Part of a small language model's weights: 14 layers.
Each number is 500 + 25 x the weight over its row's rms, rounded and kept within 0 to 999. Layers, rows and columns count from 0. Numbers have three digits each. The size before them is the row's rms in percent of the matrix's.

# layer 11 MLP up, 1280x160, rms 0.276, rows 100-143, columns 0-159
104:527488459529517518518530500520500503556444495480545541513493529491503466537518517450493504519501509488467474476476484524496494475503507486486503520499507460510504517560479476497505521518497486523486507562471525540466473470481530507480484523506522518465502497489482509507483454518524567511499518501512508497527541535533521505527518494535482499447490515513544484500508520506517504517475539462485468477466500496516501495463560520485490519477476473477481500514463475452456546503522490
105:443512509527521560496490534527520518506479511489493480491508477476474523488509551515514449500458526530531517538481453505500525497494476512527515454503533489504506491514483531460486512503500522450496500475478461500462516499531496506559534538482475535508506543484495476435489527526516538491486504484506458499478488458460534496477500468488550499500514532530528507501506481489495482549518507484513489492509508502519460452523515496496435511493501506510487517492452539479493495510482530
102:492493531497530491450476507523527530539549472507512507522533514556457511525554470481485517470521467496528503511488566517487474475464501507464525500483499513463496485516494520515502491476483507476517513545536514516507450497495555477484490510530461528503516539461478483504508476484491488487492498515507504492510474509491491463514483505480469491530492528531509467490536478503494537516477484527482459521472500466478458486483494473503501512584470508498568474482521481472457503512499505
104:502514512473473489499507508518481463490514465500478529488483500539485529499471481476509512510515470493515510514499461456532467477449505514461511524520492445530522487534506505480526523518513452486509490510505495556494479465495526506491504503456519508522548504514500558450462538485503552512487478470501489481495481509491517469502485519481475534559495461486491471522492490476469519506497530489492462508488500480534501497530517538478504520573479486502479530504526514542482524506538427
098:474517494474536482490478507493471500463411478522507508488479506526527528505468484442502460523505466518509457476525506442515494497519564539540500438510468458534484508524507502523505509514496488491492521504496465501522466494522522503489494494485521535511500448481493492469509477489502479536496511487530501469561503524503514500494455480477496494509501537481495505503528513509487472497536469504477535541500509486522487465521474479549481500525499511515485478512513491500499534572455510
084:475552456469513489490482485492499510491456503499508506534519517489532495503488516492517463481495500488471465493483492531569478486523431485476524558516541502496507470465522515468516495529479459499535514491532501514514532488529522524494470536479450508486489429498536511505497519457495510484503546479471520520497479493453496514517520477494505492480518493500475528529474548531512476512500495504530503490507525434474461517511518515545485530536505480511457474504481528477505460506500501
102:489474510470557448529476519490491485497528494498543417500528501481555482457498504477484535483498532502504523526482524500492475512497493496499465492543514473498545462507482487526502498494534481476498472512525553454472529488489546505526492493519516496452491470507479514482492484489530533477493466480478519495492452509527479475462475546494529506511495530475530528477555497510487515477532492495473480509489511524456509468490491497517510534541513507510503519498476513492503498530553558
103:552487537471559504496516504470516523483458490465501484502511491504477474458527495493514492466534506496499512479508485527501484459528504473492567486443541493537445512513507498473515484453481494485530506505541516472495491507533511494477529477468551493498486506497478472490521494480518507497531440438472512525539478479501510483481488515483490532497486566491483466534489487553495534501502536473483532508467484504503495473524461517511519459518526528487494523508515468503480498529492483
103:530474498472485501500513490466527473474517496486487512488506448567436534502525461525447550512507463513536520471481517512504513527485468484472477489536492504468492529523506497545492529498485471491496538501499515555493472476484524493488496491496511509472469503482506510502531457517473510552520509487555461488532499498524475528532478488488530496504522518463451499524536505467507473500514508530513531484469508451488486478531521514481495448489485508530539498536541510521486515504475472
107:514520457524520505487479491510526525522486495475524503501500473517480499490472532515479494501478516516518536507489468516508527486504525502514532480480517524487527478541467513484493502527500480522538489494547482474442487484543483512502521545462502513479493487553468504507485432549546498497466483427491511497476552511475516471446458488481529482518520456520495469455528522535487505541504492485499454470498546503495515491485516479518473508523543494480504521512478516497465472463482477
103:532518476473514473467532455502459488553485509502496485474460527506546508479569517474575509513496505485483491448489470497529526468522482491534512431494542511524498512533523465474506532500438481476526496516511522485521477500531492502469543516519496475502493521525564518508497482532507474528472478533520480477478464506482445517477508482496501490479505471509509505519522480533541522474520478476479502503486477512496503539492519527516500466508485485514493497523484496508513493493545494
100:512490479543491498509507497503580483531503487479522471509516466515520455487489468483484493500481507510484558495551506520472454513486445459507497504510496514515501445502491482505503570525513517526478502490458513490508523524449528495479471521523493494455531468517482490480472546523496516504496519492472497517524472531537504535486479471503510523515482476497490536515532451532507455496514528533459534510485485516469488502535550493512515506513481509493443489562506494517506496504507507
109:515492515514503492474486479539542545509542502490514510507464480471502408492455534530476517478459544523489491516496513490475538503504468452508481485498473459493490539559497504460497506466492513470544505482494526468481518503502526514463524498465477480517509487498453512498511546508508496519482498515490496476474511497513495484500495521479498534501505450479539533545496506504492481474522516474516490511512471501494457531491497483516480518486452533501501568523528530459462489488539484
105:450510479560456499497511447506514498483497479503522499538439471481490483468541514476512479502511505508541480467526544518492480500498501456491517502488504506471509543470488500572524536479471498505458495503498469494548507466496506520532450474489523475485495517464511467514477511512520525536500530511476506468514480492503556496498501480531508471487508505456487509462453523521476491494484497505530489512559483501470472459549505480495532525521467506484520484483512536523487529525497510
101:458489480495512476477519503491442515504525527509496454502490528458478481488518488500454457521450493505464501521491462539521514517487494466507541520508497510486479472487482554467508517494551563503507496494477455537532467481526497501475502528535497483502503523499513490489522511461549468500493509484518545481503459495528482544477534506522503513576516501509522498497477469500508532526496550504516485515510527464505509519502516475516463484484487482447514519480453529498513513461522493
095:483519498491519492481541531475522499512496463541478508512514510539514499507496516533469529494461488470510495493482508509512525512550509536500500492468511525448468498503504494528526480451489503467490489525498454449469514545517417517488510542505563506515545478483529502549544571510494484483517490492519459494512539508488515498465510510503491542524478475495471513497486483479510469502496510493518484520525498534508546541462491465490533486473505500469473483522482493491459465491509502
097:501531539487517469476501505498509480524518525490510471535522502536495514524523459481510464479512484448516483508524505487490550526458474509545506516498469487512516498467488494487446509519535535518490504471510481508485500482482494479566517489487516458504539509514490487497536502525481531522507511566507487492477470505466483520478484534529461527481561502510492491506474492459483457494497562466519513507519547513451505493493509495539538545481515473459480485535477482463469481495482522
099:530464460472509527527468552491488477515521502506528490493488484498498479478488485530486512503495467521495573499490529468494507510538512527511483533493471481457493493491494537530473469493487468502556499487497492530475471515488462490498471515529470475491508519542504491504469493518488545541505480481447512447522474498497512503481532477549501497493483479493490458492493500525479487531537462509487481472505508504485549473473558539545514489560462530536497499495473490487499522458516536
105:480479481513427497478499543514508512526509493503512509495497464510514491521496497491492500501467487456501503466534476493529512488544481529537504492513515476483543484488460538500503493504509512498456534570510547474482488510502544503452490525483499469476494486510451503477491539533518492467475479490488467539494480512476491503528526506514470483510482525477511551523485529527556528502473495527488514534464407517501529557509484524477486482521518502489483527493486506508474499535517493
109:500477494512541496444471491481514491485503485490482471475502506503500433506489494492534526445502522504557514489522511498495496491522516486521486484550501489543525507480504546471548554453533543499524497527468466521498522501486493528498528536503500460489510490502500482457579502517488501508499491480488470485479534440482502517527501522495484508472509557512496504501495490503511488539502493506523505512419459489497482515461464544493469526523513507497515505539506496486493515506472461
102:495502474516482522495502498499511462453491518487516512511516490503502545439539510478465506505530523496545542483495493455535503491497531447473501475493466487460509507516531477501502527495523507539541502523478511536492523504530447528471559524498485500495565465517457507486448516465505486484517527453469494498481473542516463466492514499485506492490512513538515516498524483455481506525526494487521551527468466485493481488490520479497491507554477476476517483457518485471513512483500531
097:483515484473538533510460486505529472484520510459463519501495513498455528475458535470456553509492522499451440466530531513577477495501475517545520499514504508474485470479532511513478470525513506512539495468493513492490521536527529523546454482508492502526479500454477534519486471475504482489490491510477513495481480494496484495480499488477511443521517523487519442513491505455521559545468498482500519477521523492479506485486511520508549501512528475524496496496497522506503504479513527
099:474446503477524455503505534487494497544471462504507507517533478483481472511520515455538458481561498480498539503505510484486500502513491449536525472554462507526470503506492485515512498486475488496513496465455519487478516476496480495518522503505540508503507470446495479509505475516489506477484473485546518465539528481486486485499508496519507533489495476484466525469536470543530474544451512543513452508481466509455511492531492493513512520468549518498541519542506514530464498496479484
111:468481459552483479466443492469493475495491497444526540504491526516480485502523542514507520473496527496505515535513491488516508503465465522536496535513543471527451523510495522446509516526483467479509497502523508489500504538517520466485510533501511460465478531497480483530532550509504530469480511516522494484450495496474513511474483481458459475532513498520503529468504544504507490482525531497503495545477478517445499491488498489523500522510503428508506503525505499479471547532470530
097:502545520515485505466563504524530530538487523452475445492470529515445476558497474502473530459534513482508514488477533497473549486500480475488487492481491487523459479517549503503492522487521490523481487521524467508490458561473476522498522508518485513514514497527475499498524514457520524535510499496547484496512507501465478526479520500501496493481502513503549530506510506471530497500452481482449492507500522449506468515540465482507480514514503510495485450470503497490476490480545540
100:498467513532525512519486466467498469493503492500499483501542552496529478497515540533512499469520479534515516523522519514520472502487529481508552519452541447478449503467556513487542464458495516490503489516534567473491527496532502490470538481479488485530502501515498519501502471470490499433508486526488470509470490531514530529490498501509477485555477501478497462530530495506491477445485497502463519475455478482482536495510509526464486501491512494483493509494482550532483477474488494
089:480492496518506481542488478524471511508504527502498474501526480506521523498513485490500536487480438496447497522477470493513506498486512471461488500537485487495507532547500514494520505503492472513511490473496470495517502564505512513535482498499558528498538498469494514485492426497518461498510518536519468564491526493496487507449489498457545506522541500508496540490507519526553507539425499496514523473500503445450494501496545483516490458462535512481499479510492518505474472532497493
106:495517503500557487494523458517536491474545500481515495543493531534533484461536452486501466506489509444523525502506490495473488456467522481495508534486494482515507499531486534540527482507526513526458520467489473506484467510521503516543478462539469491490545510497501500497456515483501490485499491500526507499436531510543526517502505516485482489471484538494524495528541534503503486458516475462477494525474506498526485429485480507507467466516536507494531497509495478474491514478528566
087:543496477515503502523514497520501542463495491485508480481502506514489500512468507507498474508479532500474531450450515557467537476498469496439517454517490513515477492491500424524523474500484475470499478495468500530482571512487544537586472528529486517500472536528531508494559478510518490501502511484494522489510505504474523516505520507484493482487474510502487479492536499488466500547499491548490492492530497448472498499499520496522497491539523546494488492498476491550496470492484508
106:543501487476550512467511490445497523485486508522474469503499480546505496510527460459526478490476504467536499526549475513501481472479495465551515523527494484482462512496491518487492465526531494483489452498517483521453477487487509439488513477479505495481531500469531503555534498488501497504488486530490511522442474478485492541504536494490553453543533543522475487487467487511541502511496466500514508488459516472511525491496506467511525534491505469481511505486516541499498546483539494
086:498480477544451513523527506520480501504489486462542517501544509525535532471496506524503476461486499500482476563592515481502509501514514502480518477464499487525536532505469479530462505503509507455481488515459511487480473501516506487484476494489519496527525520469502473496484500495477553435508511507509528502492522476509547448463480497525544502480537529483477529528502472453507504508526489522537509484493510513514450480521513498521463482489487502484526496544498461524499517533491464
108:489515496510514510509449472526497538521483489492485496491527509490507509512490508489471491464477532450521511503468485532504555468528495503486529477508529472492506504503473557483468535538516509499526498475471473496530463499484559460448521539501493500507528497464484496474494551482470512496550488479517444552463490441462487515515476495495461526493503460456553519468502521508496497499500488499522474514490512495553473491498504507557512513487463490464499521527509514537480484491506511
100:550488468565487467503477441484513462462532496490461488487477501493542471496532494523482486499537469484552492485513481485507544549519493490502489523528511495517496527461529494533509498509486505478492502449467486488468490449532470483484556500500500449495529505457505473494527513473500500511511480520481499507501523525510531481500488537529543468443518526496501495516524452520515503498504487556523471492532511488485484501529496495525527479508485510461561533471480485474515497514506481
104:483521530463481504476515505542513508466494502500492502500550510494495483500496494517462516468543528499497501510520520492534507484510534472494555492450543515493481470494531503529487536533440487446495484529512509546461506495503491439505537493526489494483499510508510498505509554499506472465504508494485498472503536478464487503484476536505546530465482496511453495533517482510489527528458475462522476514523517485486490491532551510501487558445465489473494504478477451466462504520494521
093:484528475527531495559508484523517492518455494494523461532453485522528492483460513492478524506487495542510489535503495556481465448510491448505496518483510506503470469496488552496543510475522481513483525498525533434516507455505504479515510483516495491491551460494475476483568550494532493524473500533485512470504507486479484509516522475467500473482513503515503493486494521489545486548534502493506496473516526522505486445534490526522488485466526487484494523509498478513473549488539488
106:497494504502494500543496461545480489519481492539485490502501500471495489515505455495453520467506500503462519492472531536469477512538443503512468503472512505529489516526463501486493512476460496504521508474471505456513476484493531507539493530502487499457508513484516516491507533543527538502504539498447451481512509493466466479558486474524506525490530527472508439504495510595492508493522464543517524494533540486489515494461514513520490515540476495472504485517478486459502512485504520
098:454523473513509519534455512546504557474484488519479524491515467520500485482512531529428518489500433475544476527554489497478506503471497463512501500470521477502494522510472499500547473518475516449498505548478472485495489519544562490494534512480502459509474523506523477515511499530474510508533494502532493503520524487517547533492520517478497511515444503495498513478511486467466474516515488504528448520513449504503506499497482530512518493501498453471494491514491470510471479524536500
088:504519512480495502467537488469515497499486474456510509503489537556482454493535515480503476506546501478529508496504485521534492514518534498519503487511488501447468501504540491476494474499478494443491476496503512466489527479541489491469500550463498465483447494470503517541484464533483531455508436548544471527494514516550497501510502505515532538490508516485499499530493472483517531491494522519449514452536486535505524482473500475529506451497520511521466484466476483497544499478507500
098:541469460481497501520511555490464561492471496491498494489503507443504441525495525492481490491513527544478488512514482482528483481507457469491505492518515495477482505484511522461520476489529507499473492508558508515482500440547459531502516494484505520486497565497488491495497546506537514497477488513515481486520543496499483532536465490527490530514531521509520541449491473474514490525495514487486490497500518466467507505480501529458528545537482448520506468503452530486501547489505476
101:496488576559507545510480488531512502551493502465486485515537473487492489500483534481463488523499452490517511503481493490482485487486431441491507488477552448498505483476534493525473487504476507497509513479476559513483500526511467491498511478464527511489487519503495553486567501501496539480501503469525497512516505499448519505486509515510476521524536536510503507527534476533507477524476555506461513438519510454480485484512500495487533504488519487507501511482502528525488524498489529
100:498534505486490460493520479493527521504515504481519526470513478480495500532473487463518418552486509493497512481451480488561515458454541498466535523500525494504494503520513475456515531545529517472527497494516498515467509513472532522455496498516558472513470519467492522479459528503487493483475551534485462498493476490498474487525496495519512483520481535553509504492466488527497510518518485514540493496483488505478507511479477543482479506522485464500492543508488516520439537467518504
104:538497541520477502497526457487497503517504490516480465502526492474446554475529496539479530498455475511500532532531499511527497526516475448498474521454538504528505516475495500528495513481515535490502491462507496492518468484484505516515522460480514507507480516454500495449516499482464520533462537468492490531501524515535515519501519527506497510510521480476541471441474484507480480522458497506516462476537483503495462488479511500536486518471455484535534513510477546493434492504495547
096:539472506469495514507517498479479520544515465485509492490519442444501497497530468511520508494507473532499493528515529466531538511502542528510492486497508503515526509487489473457521531481494509498425491462491454497501528500486543495482478511473509459507525493545504523493517511497503509525487529480494523467523533510472536517511454487539448485483462537505480503505504467513514505562510464496489470476497499444507456488508498513474498503498484515542480489504557540498476467528541465
113:515505527484516491500537505536539463509487488500522455488465481498511522480479498542513524470501464488498499532487519477512490499502465463504464528500490544493474512471523449527501509469521491505502465505541491482502451475522509501497532482507524525463470494462485521473496509475481538533485573499457498487495464503531469525498490534447558473447505501522530516455483547506467474532533476515526533461506487496490490507524466488479458517504510525509552511517521512482492506517482516
# layer 11 MLP down (transposed), 1280x160, rms 0.106, rows 100-143, columns 0-159
117:582516492474477491510481463471505509497497487478487518509530449533499472514482467490484483471521504509489480475485490508516476491508524511496458514509504498507529486522464486534488494507539444508505514506498499541465497493499495500470507474540527482523499461571502483501497448524506506493539528459571519484537502478509529484538482478545431522529481490484543490495525479470495499496508519551502495463514528524488486498504508549474488453496473473503499483519484537515525496531527496
096:534503545506475527495505518517507509490513526516501468469497527436492523553521478502526510506474515467459487487491476486526478478481503526526446468470470494505478470485529502474502442474526532514512511501506532478533526493489517466502501504514480521431493529471493498538461514518547512521482510524480503540517497500472478509490492474503520476487537503502510481496494532567532498533487527502479500499490515513481513456515466512510513532554486514480449426488533501510504463497509463
095:514473519484514515522467500515510514529480469482503487496556552530488492504517434503494529498473530482478466524490526506484537486474498479490504513519433479461487521488510533574468485526522503513528512514499511488506524521504533496481463505518485477522456511519502523518484503474474524477456470519559460511504503526503561499535496508476504500516508512511519473532471486462499498523510483530499499486477501481475501480499531477487439482507490475527480458465490520583489499507472485
100:475513470499442466492469474493485492529529517515470477474514478520524533494532519468521525526528498479515466510465497458506491475504484508492512515516480520495473490488502464492475540501514530498527496506515502503466509464508475486490535529462510544545493537523486512499489517536504532530479550466493527517461515530513502447500471465533514462509515507492489473496534489485539479475557474485480492528505460536536478543573496504472512480467478490533474465487513456504498471523517521
090:527479447482466539513504518511499442508491507507503508436493475475457485463511515545534526501500534508490529492512502473461557489506580469501470533520505498495508486479499481484494523502504501498493477530483481487506570498476490466516523490511497482496492505511525485513519536569497527490509513508459499522438479473540481481506542507485544504492547519498489495502481503466464530513508492455519463489509480526519509514499539479495497460526459454513511502485478511520504523504478508
104:498455488509499476550461558466485493519514502500479509465465524481518524509489480432515520502515491488512506495541538490523491560478532466476531497530494460502434532532526503516543517517520493471507505497521551520516505479489509429453519493513514476491542528545499503509480517475498500516497503499538490509497494528528503486462514489481515502474480508520503502510483497487467519542500470515485509504529473493489532488468519496455486498457490503466495527525464479451546476517468504
096:489488554460508513509474486546457467530482508504513513481521524479483523489502494470502481467510477538514459506543515543495450533526490496537488506495492503524496479519467490526443559511538523518476482513508534465528527507515518508530533488540539503484478505496474523483539480503502465473510507517496483478498540525509502498464483485483520518545483464490458487471485516541456440519518517505483506489516493499472503473538505506492468516506511447483455551484474519483524464484489485
097:534512462518530510491478501514526480515499537526499478501512532512483482505503506510444492536525493562518540429523517472545527515488510511489494513486467514474470500473471505507513456500474483483521487503480508480465512477501474520546510534501522496508509514517482467459525441460510526500493474505538470518468528469543528513497508544475525513482478542540459488483497473487467539502488505510510524482499521489445544494526485496500480483469503534482521483511513441475534505526514468
104:488508540521516515533541465486532513491502498510488487458506463512476501478497530538471545503529475506516482485464467501491509498505565486527491569467504523500506517524478507532506469476490436538504516528501496484522514454492501459519519504537494499490518485484494501509470482513447517506506514491490488495486510499518460526483511521511519492518478495527468525511532499454484504536524446517505495468439500507519492504518506542478453474436479535474498501520480461568525480499487489
098:497545492498516537483509495494535507525472482476507491522493505492521491464517485528505441502530509497496481483492487512497485497491506505458491454488475494504500524519526535491492514481483559435485504461530466486472500523497475460507475505459493498519531522537468518547528529513514478514526508504498539535476490543498458492467457495534504532542508476484526460506502511534532464496556512523553495463492507498515519444513491522493474489536486495516441468488463463509525500527492471
110:516519495459493494550528539508529448592539489507523511502522569506534526494482494470476483484504494502512474519502505490480493493511467516492489463480521496457513509513540478462482531503488521502520482526509525482493502518471511481504532515493492459547473452513509517500512536497474428506468477513534536487464512522484455502517495509478521470497449512505534518486509486495496519484509451514518470466451468514531514522508517467478516496529477485521491493476498462544517510490496504
098:517481503532528526478515450474520466533458536502460501473456540492504540500489474446500501513484541503483495577512482464473485485513482500489524543495525505511478472504513484501502475513493491488499507468480503471503483496497537492504475480500517473470529443492480491498478517472499481551501531479488486501518522484497457483476540488548494537511529484520487507544506560471525456515489522535467518559490518511484475521475532527529489489511473512549478477476502493502504512501545520
106:478476494482448520513490528488484466532490485510519515479506497481536546511447562505483500492469449476488481508510531468529464534488458539514497479528516515490506489487510506504475484500507502516535495462511453486521500456541492440511526533494494519534462506535515526438490486519523517479443492538500513524526493538535522506534519535504501489491458461519488495484506464443482515484492529483496521456522498540498519507503536499498547495502495464484503468504492483489500517538506490
110:462461533504509482516485487492486542452512543463474531471519501516533490503486505481518516529465496509566524484491457476522474489465565533459542518519529494500480499490479502483510467552542506457505502506523547495452510484496510488484557473497502474500505506531463490477489486478487459509498538534504492523496476526509516469497498478506515477485550534540472485420513476510495477507541502534494522486501515486516472541503510513478513496482493526495516491500489495482456494517507474
101:469508498535512522472523534472481482497466501492502493484491486518449505540536457510519512519531507477508515488523500469487450471496499555440495483466468495525490538456519521495472473503520523497479499505512506492486463497539454496493469562504443473518513496526507551541497487502469549495503532504501477501474549494502495514478498537491524511508499516545491542519528497497462490479503503501507465514515539501513498484483490496494483515531493496476524571481466480495480542462506441
091:507479509501507509495471449477468563488463544500545515510474480531485475531471460501466523519516526521483530489511530481469507504534485440553516472482545468536533518494500454455486498521499494484513522486525541519510497493521518476500508462505454493474467508489540533548524517496492466477538494477493518479519464482482480484529519514515468501468491539503503493523488517486526486498505493503489501486513485433474530544503502504491469481449537505498479518473488508510547504504490535
105:476507491458531498504453515483519486444549493422506489526493522516578474477517501517499515482482496522482529510496541515519541477487474474476475482498491507477487487493490567468538470523511509470507512484514497517508541525502543474478516543488501467475486463510488505518489506499499460546478530483484550507489504518501481502493472505455508503535495473499534514465514515489515522509517545531525463487453513472524507508499481495505473462471518501508465496516521545471485519483544516
092:492508476493487436504497460507488455505510533477533499522560539509513516539490515483480505479528472508505462490525526525501463493487616528493528507528510486485463490550516512523508460520500509510493503493491531527516463527520500460480480527526520488468509474475488510496502534512486468520483504512521498510486512485524477545438494497479499499508506509549505496492467487545517481484489507535528515503495505455496505476491470469532514513513525478464481483443510486462480512482483527
099:518501455521484450522471495537483489473475508522505517512537524478519514488525545514487455501510518462496468523539494493502491516532533482469494491560550505574492538487462510512483487512502535513510488535501529509497521465476519483503458545494534504476543504501496541485488491493504470491512506456493529504478498498487523508500458510528483531489496512506517474491498477460532534466476472535481513482477493506430487492476508531506456456497474500488468466500491524530449482530532494
107:516506475505491485479481536497498480529485476501476492536523478565491472530499510523499467501521518561511489501501513513493501507498492489517519530527525564495465517458461472515463500511447504496486512500473517489504516504489510448481487521492492495481550472541519504520501487510465488467557531526485525471477520479494556478516554493482494538444499555489507493524456528483494478538434474494500502531466511505514495505491502523512482518503505515541509478509505474468517502438482474
105:474444498551516517485504495499469463496489496479492527529539500466498500467502505494548494497505531499475528520507494497466506501492485518474518504527516489497494445507540491505544449489515511460508463510493467484547517466480482503555475515491488520582530504478513538502480501524488491527485472510463497528471481522497494466554475500466528513513516487481537515493495571451505513506490449498507497504460475481460524491512482473522497531508530473493476510496519534495545513497463522
102:484472519512480474502505524503484476508494500529513509508472499551512463480502506499507491495499483525515520529522476524468490502511455515456484497537523535503522493508526489519527482521549475545467531516468515510500510473470504476474495518532530521531489499467494497513534511509455538518512485512482535488457528498472502471500513429474517545502475519531463507503488526441491457475459484475503476490494504520501500487497475449550477473511548516510518511515528456497576495515510445
093:508530470530472533512466509496478524488482482473434447531524518462456486519514509517465494511525465492535519508488485507501483506514493493489471546506505527528495540492503547512478456514499479512508480525470513509530495497510502480499503506544542527460485521529491510510543505483486441504531475508461504492501494494513484498509556482448477496526486485524453542528474521523518510521524459464507543500479530474534508475460526448492494554546471508485497465489512514504501522478489496
128:499490533534519540504477567497543521484506508456508452456500511512497475484504500498459539506503506514486472503486528494528533496520494457500475479522547476522467504499440513475463465582497489519525488539514458487513493504549500525505509499492535536455472517532470512524478510504512508511532489519528480473482498492525500524503485501452471488474508518533510488508507477478480507490488529465468485558520510501518481474526492490493502529476522479464488465514468474476490510556469507
097:500450495496529505520473536473502534427478500504485527506505479537509491477490545496495505483501528503514525517511503484501468518512545456522510479476525464496531503483517496576487500546560475505459477506507489524440490499516529499484543492578517511479482532477551479519481522513495471476483496474521550460496475498477495485516512474511477496497481499534508453509499475480512484489500499526488465504493494471507466482490503495502459475511497470515545485537488511518497553525476502
090:503481601471468490490508477493476485467498502458550454495491503527491504490483501503558505462494482521483495514511479471505489505498541480556505511449545480523499496500523512546486514494485501481483500467503485512507549499448512478531548506548517465503500528521529497493477509536473501488468479518540498512529484478521504496505492485515516526505528485480503522526508495528487473465472475454464508516564545471499478496499494472522491485427474481509499513503494481511501510492525496
086:526532483525499515468527534463525496507493479502498521506458498498446474481512506499496474518510570460528495493501508483515481497511504540521508496463497540508499466454531499517489527446481486493507493503529523503494492459522508473499532500488446464496476496520544527498527558495458533484527499438428506470517502490484470496520520499521489503473447528485503444531524489519507483478558487526480472526521471518498505480477512511510469495511487527530497538517498512511528499479515539
100:474477509499507489518504544479467563518528476530500500498516501544492535517502469462488488487486499521471490489507481521493505511500566504457486470488476510490510537534481549537541479520490475451501528553495490483481517510516478482519478487497485455466467532503473521509514541441500517470500510488512482534473516473496513511480515520475520485498471533529461508482546513491497468543484508491514513495469495479534500515475498458483513507532523522498475444460474477505505487573527490
081:473510504485493493495540497486536466502552489538479504495484498553475496485541516505518498527513481530507518477477467517556497467508444515536506496460516504485497484494533506461529486466515513496475550484510511532506458509471495470468521505425524475493496494504508486495461520519496475517463561502518445510513510516487502511510481486504513504507468509506500517489501485597487490425518517550470516525483471523481496481509460514515509487485512522483492491509502514462497504470524515
110:498470520487529470525472548520481504492518477499505470508539475537494494499471459516522560503498486488512490512497527480487490494478500482515492508465505517532484499527494524503521483478539512492471502514505476468478496503533513549516516473524520500518496506536483488490482469489497506509536559511454500530529540553552472494475524489533499433467488480529501524499512512493484535480466510461548463569532542513496481532503481487440505465499488495507501491460460469474490500467500477
107:542508532466523488473516501470520480522507489535435511483485505485428479539501517467498529537497503491529517446451488524502465512490450499521496473522453504514458502499511534459527511498475500558523507524543503487537501487504507512480532494477490482458481488554493545497482523501519476526525483462480484491488518502498463530544517498499489470521482485474523461520511551501504484490498495492455504521528512510481546532476474503472531489527489487521482523500498520474493469474531517
109:528478534526469497445481509514500530510527534545517449458512530522487497489462502525503495465516506518507534498502541495459462536499550513510528507515515504439509491478473486502494497525509483519480481552466457514497473488499463496473523497498486500498518464480452482488486520463501521510484500506463493513513542451501495512445516486461469538507504528523480492499535495475527513501519533509561500519516495529503480437535533526481462496488507455493494513511516497524487479502504551
092:489480486508476507486480462469488525513530494480510488509490502456529514506507511487507462514456499482508527494457502505476524539493494520529475484489536471513502475505503519507505529483474546512483485507490527524514478486475485544435480517478498505476524497534491532481497510485473494520516526535520516482526498518475483534501459446497489514482516517500519506544447497590534451482473521500522524437529462507497469488462525481518503509483474501530479483479515505522574501549530499
101:482509466525507491485516496482497514458522512511541512482446510531515498498534538490528510510514467504500535457500448525481470539547485490519462475507467536503504496520482497475494491474521501494533526499453529507496494518458514501502476525535533486538477461514447445495498495463501480536537466477502548504520464512497505510488512465511475526539505499493546513469490501493513479468484550521502477469521495529533522468499481490515483431513522457546511481488507548482480520491495496
093:528509486460496529514486520447502526477502496547506491479523489503525504538495519509520512479483522480491525463476525509514544561480487511471499491511493508464485513533481494486583497532469507486498482462511486455456537533510507469513487519490476495495520519497463510541525503541498527437497464481468480545502536493512514514484515474515507521528519503547469532506486521474472505450489524475496505470468495435495453500493484530532523506514479516489500490495539529496479486484489454
102:485504505519505558501519453493491488463454522504472527519532507522493504513495496483507482502514500509460479469497500496508507506519401552500503493483510484476506494517471510471509470497517456513484481483533478476519500515478500528510484538484469556486500511510517528508500487469480537518488468544460477515495517484509518472561482471463497495533471487494504470551475490554532479473523474515480505482498481534491518509532521504475477521490549512553533502476497515498539556488514466
105:515487489551485496525510530509489522467473508497488510492506510499523517513509512501547465515476513505517490480485500542480546506503459530513522475508495510485491468493518513531472501491472481548548492453466443449511459527488454522541517489481478554455502497511541473451500504488511497505484495486504546495496524518492494478524474506451505515498496466443515525485478556465515509513492506434501512511486504460510537544518475501498480532496451513518509496529512517499498489504461549
091:534465473487485487504481548525496508487499529522527466498552454466548531486468521509501505487478512507501503459464514510463517500489430502480517495512500487510509485467479539487478536534509536538494509502524515522449483525440502539539506443518512516506503512508473503451545525483538464516466524476476521483519522519512521499464501506472481490497490488512496493507482552563529476505520511492528490512461487447493453497499491517476494527513476505484499512500486503493452501491516532
100:494529500492487541503506462479513479546502490468501448529489517469533487513531514465458469469478482492500546525463514509511475495539536506502530456473481525484452507490483536506475523464559507475521515544552552492468473488527505491510469499483502480538499491518485503515481483484521469488516501504508486505482441512504526475471490506441540527520522473514530532513501481546514544465473516523493497541501500526544491492521521487500532475503465508484516472476483502460520478494488508
101:481478525510511493501516492556508527533505482479492514529512462521482541498496525496483513514502478464490504504507541481470516472519485486476481500499513470495488505504509527509524497435463530467562521495489473475500490467500454475521515510499512513521455477546484504460538504508509453513442550492532523476554552452510513502529473472521475527502506472462509532488519526489460456483519514505480526490535558519526521504468497544478485484524490496487511492493535496474514487457486502
099:477490481490488506500443472483529554517506461510498497467494493533491483538476518479509505508533479505478547518436525501548480502520549459525481538510526532523466524500486490485479487513500477503463512501511494543496466455542534505517537492502528493511505510528513520513489464509497511474512495535506473458500491513492456524510527522455493507482455521514436523511504445538506503480494479516499540511499472521500459527471497440484486475534495492542486513483490541491504497541476496
102:507488515522471516508466483540538514507497501514528500510505556490434511513471484521538512540503492487494486519509537504519490551524448553510504502480457512553509503467505469519514513485506508561476466458499493489498458511491498531497503502453499513467487502439510492472535526512467505528512507472469532531481514541505485534525500480476470475492513560492465490467490529481486508506479491516466488463472518463515478487502516462450495484491481492537502520510502491480542489524518537
097:521513554524515435457510530490525499499498464531471511514512548524518487508465517460534489492516440528492493475476491521495478492545485471486485507518466487483531491534559469495451465515500523477467543518481520531511500488539494537497495505478505497482510503534471481454519477521491499487517495507462465521475479525488541525523529511488562480529500447494481509482478511548452525545502525487481513492505507530504514497472500466525487467499521505484529515530489490496482501473490472
114:525509513478465495482545480489486459491456505479483495497519529518482548512484517515489523514498489529532522476489552480514433545547519515454495542494501484497537520452504494497538500507556512465490431513546502521477469476508511516478519489522482470514517466486481537486507493466504512509485518524480443491483489463512523543498469525508483488543501521504521488459467485496459508495503455527529525496466531472533486459502496485515528522522498486486501494527549484497514488491493497